Each number is 128 + 32 x the weight over its row's rms, rounded and kept within 0 to 255. Layers, rows and columns count from 0. Numbers have three digits each. The size before them is the row's rms in percent of the matrix's.

# up: layer 5 MLP up, 384x96, rms 0.124, rows 207-243, columns 64-95
# down: layer 5 MLP down (transposed), 384x96, rms 0.23, rows 207-242, columns 64-95
up207 121:133173099173106104185145081224150139138102070144161162155136079137076138133115113137129179108164
down207 118:147162126131099184116100119112085133094102110160160131172057157180105118167055122120123088132152
up208 094:159134156166101186109134149137122127120137105069129073133039112111155137115115135139147117111125
down208 088:146109133063159137093121050117171160140120173206153078139147156145090173126089148086098110152112
up209 096:153145194155071063084072124177079124150127153105148114124098141141115139102161125154040230152152
down209 095:153096192099115174068143140162181146086159130131126142121133059070108101104126100071083111113128
up210 106:101160081129178152155104109133119126159044127168127174144087085144155143177126118129158153121087
down210 102:150121127170066126099118146083130115098133204087188058172115152153140110086084146205125107159135
up211 099:108163108137144103137156151080157130117152179101098154181107171151111102144053146113142095101149
down211 104:141129148085133116135124122149094101134156096106146174173132127111137088145163125135139129093096
up212 100:115074174106157104116162146150080062071079117147178149172163151108119129147187191129190149121117
down212 096:144138135166076144059090103137076147156158134183081072116121174103160167071133154109099108125150
up213 093:077026129152164183118103129090039164154116173118133116117158133153149090117140140149098148193154
down213 086:233148150100116109131133127162156078131132101153148131134093113111077150137143125116159093089085
up214 082:097166154159143059134153104101164089128103141119106127157112077114101115155148149147200133139129
down214 079:144096119095127136160072159142099178124092118161175087130142177147158160080124100134051093110118
up215 110:116173163055099152152134131128132142163100128108142194193144192164125052130144092116105149149157
down215 120:180092114152163085110086131163163153128157077128144072106075191147077130226120137142098110130113
up216 110:101177122098158129176095143107063135094135130193201119159105083121165120077133156078165107128136
down216 104:101109102144154105134129113140144082174139131118099105120152099131111199186130114115110176177062
up217 084:149128118096138167196137120108078150135082147131133183179129133130154138057185121130121124115129
down217 083:093131109118143096191160099158078146095129113100159119099184109089189146110099097143105121094106
up218 102:147104168091125097108062154110101155136096176141149128097091169115081143183037144117123131136165
down218 106:179092126140179104108115129166147137170092125073120108063160159081125142120116095150146150110169
up219 123:165187175138121070159187119107162134127129132138152109118137052096155115106125114162145133098141
down219 109:089161108066117133133167107185173144131144133112102116129060133103165172133137143157139175132155
up220 090:042135120157111104143111200132127052168127144159172145117091122124092155104162149147172152102133
down220 086:197142173148068158113172125150131173089105146124121179118139175117136134155096180153054142111097
up221 099:188209121071088101149091095085110078128155075128118122151144081137189177187155101100104089123111
down221 104:149082092089114140143155148154157092097060183094149087079173176109110178137147143128141124126148
up222 105:168097141116166124173134123101078096190095120129109089130081081133109073123117138179099136126173
down222 095:129105167128068153065108055168173131092083101157147128121150135139130046166126143121125134134159
up223 093:138194088080116089122130152112061150102112139138103137197123185059117138159130144120145170091115
down223 094:173149144110104062159187117118117117145157119076124091116158152092138132077180159126087140144114
up224 110:124100117101115133128116045124085142082171123156127128155161125134120067105144096102120133111135
down224 104:112117133178145106128166194193171125139120137085122132147067150136146162102082143151172110168111
up225 088:125126125121129123179127120111091091092090148167124161108183115151153090124146119139143080169092
down225 095:110177085110142087133157181100098083088131171131174148100107122140134113128135189147098071182097
up226 105:100159151107123118084145175103075146164067193123094116136172147146120134113140146107136136096136
down226 102:099148113176133121162089099141127166141127131109145157085113074146102130116195118108140137152116
up227 105:186171091103158126151153121110106129096129138151101127113161157095152122132056166135144165084132
down227 098:171100147115097113099199084177113149053140090152078135096129135068106141117075087196107111169128
up228 101:149111159134155170202133099149082089093119150048161178143141109179116130111131126103053102148115
down228 101:153108107121121132181139128067095137178182124131115124124142156162137056192087135101109139116155
up229 087:144072139129195083103066126176102087209163082124105144072146106180140113124109158173117113164112
down229 087:112149114141074158162149107065098173128139140154151124124159199094138116131123115137073089153161
up230 101:080092117152197118132119149120133142111152161120147193134125090187109106063163103104123088149145
down230 098:122156111099120186102159152171151070075157109096044104099178093112179144096134135214127153071161
up231 100:145182131122134144134163123177140076141123105094131114155085166144092114047086085162080141110128
down231 095:125101122085106116137093153116126114101185141095150169166090093117102134171114184152172059121150
up232 099:142117133116115108156154145203163069171148149119099121114070097100104140167150121181116086117136
down232 102:110064107155151109100144112106122151119147150118148124131165171130091113156133125109133131172147
up233 102:162071134128109149155111137141113065086121090114125160106101127175101072061113196096126114108106
down233 101:104138169168177136082140103150120175145182182152150087079127116182125130128201130104151159118157
up234 083:159081184147138172144209077184156074098138127150129117133143158167113165141180067078175133063089
down234 081:172080082134136112132144173081141122050137147113148079109102101127116118175126104154107145094149
up235 103:171129093175100123111121144120089129128146146084113101076162136139124114164113122127091111144166
down235 101:126112135188142085132147077094127134135129129133133111168101157105103166117136069172165170097111
up236 114:072162118114136138167123118087142110103121169116122107158069146146115140149154165136140204166128
down236 113:114124124124077112144105086128135131172159107180145145128108162074196138187055088191093123107147
up237 107:135109082066139174197149081059096112139089116087126149109134149069157123127114106112151165162113
down237 100:145125200185070049063132213180142141038129134119107088124113132137112168157151127125094070096162
up238 116:101151141159108160099081089144110179133192129095112151159087098145097147145137123121154128152148
down238 126:146168141156124130107183124153148196129138121112103123148118112113094156112187150089144114165087
up239 075:121149172205094171125083119103123099153104125092155102118085179079104202148133156142154144124152
down239 074:141178171141140140124089141076192146202101133077162144100144158199084165082189048099159112161133
up240 106:101116091115126160092149122156156149131115160064031113155111100159104140127160092146147168152098
down240 108:131160146122149145176131085098169213108179142177096094114109111151121082108135205179120154100112
up241 092:160043161169194095160152148135138101084141085080150195153146125155104119156088132082146119089099
down241 088:109131113116118152118092170126149146081072157135148102132118081101097169125179166214144200156117
up242 103:122136121180127203174105133162168146186084095184115108111086140168107153121141125130168103062118
down242 103:168096177173035133105095113055147201126114145111150108125132108150074082075092102126114088119172
up243 117:108113118131081080153083166143142111153129116185116150085119099174083072154154107104117144080173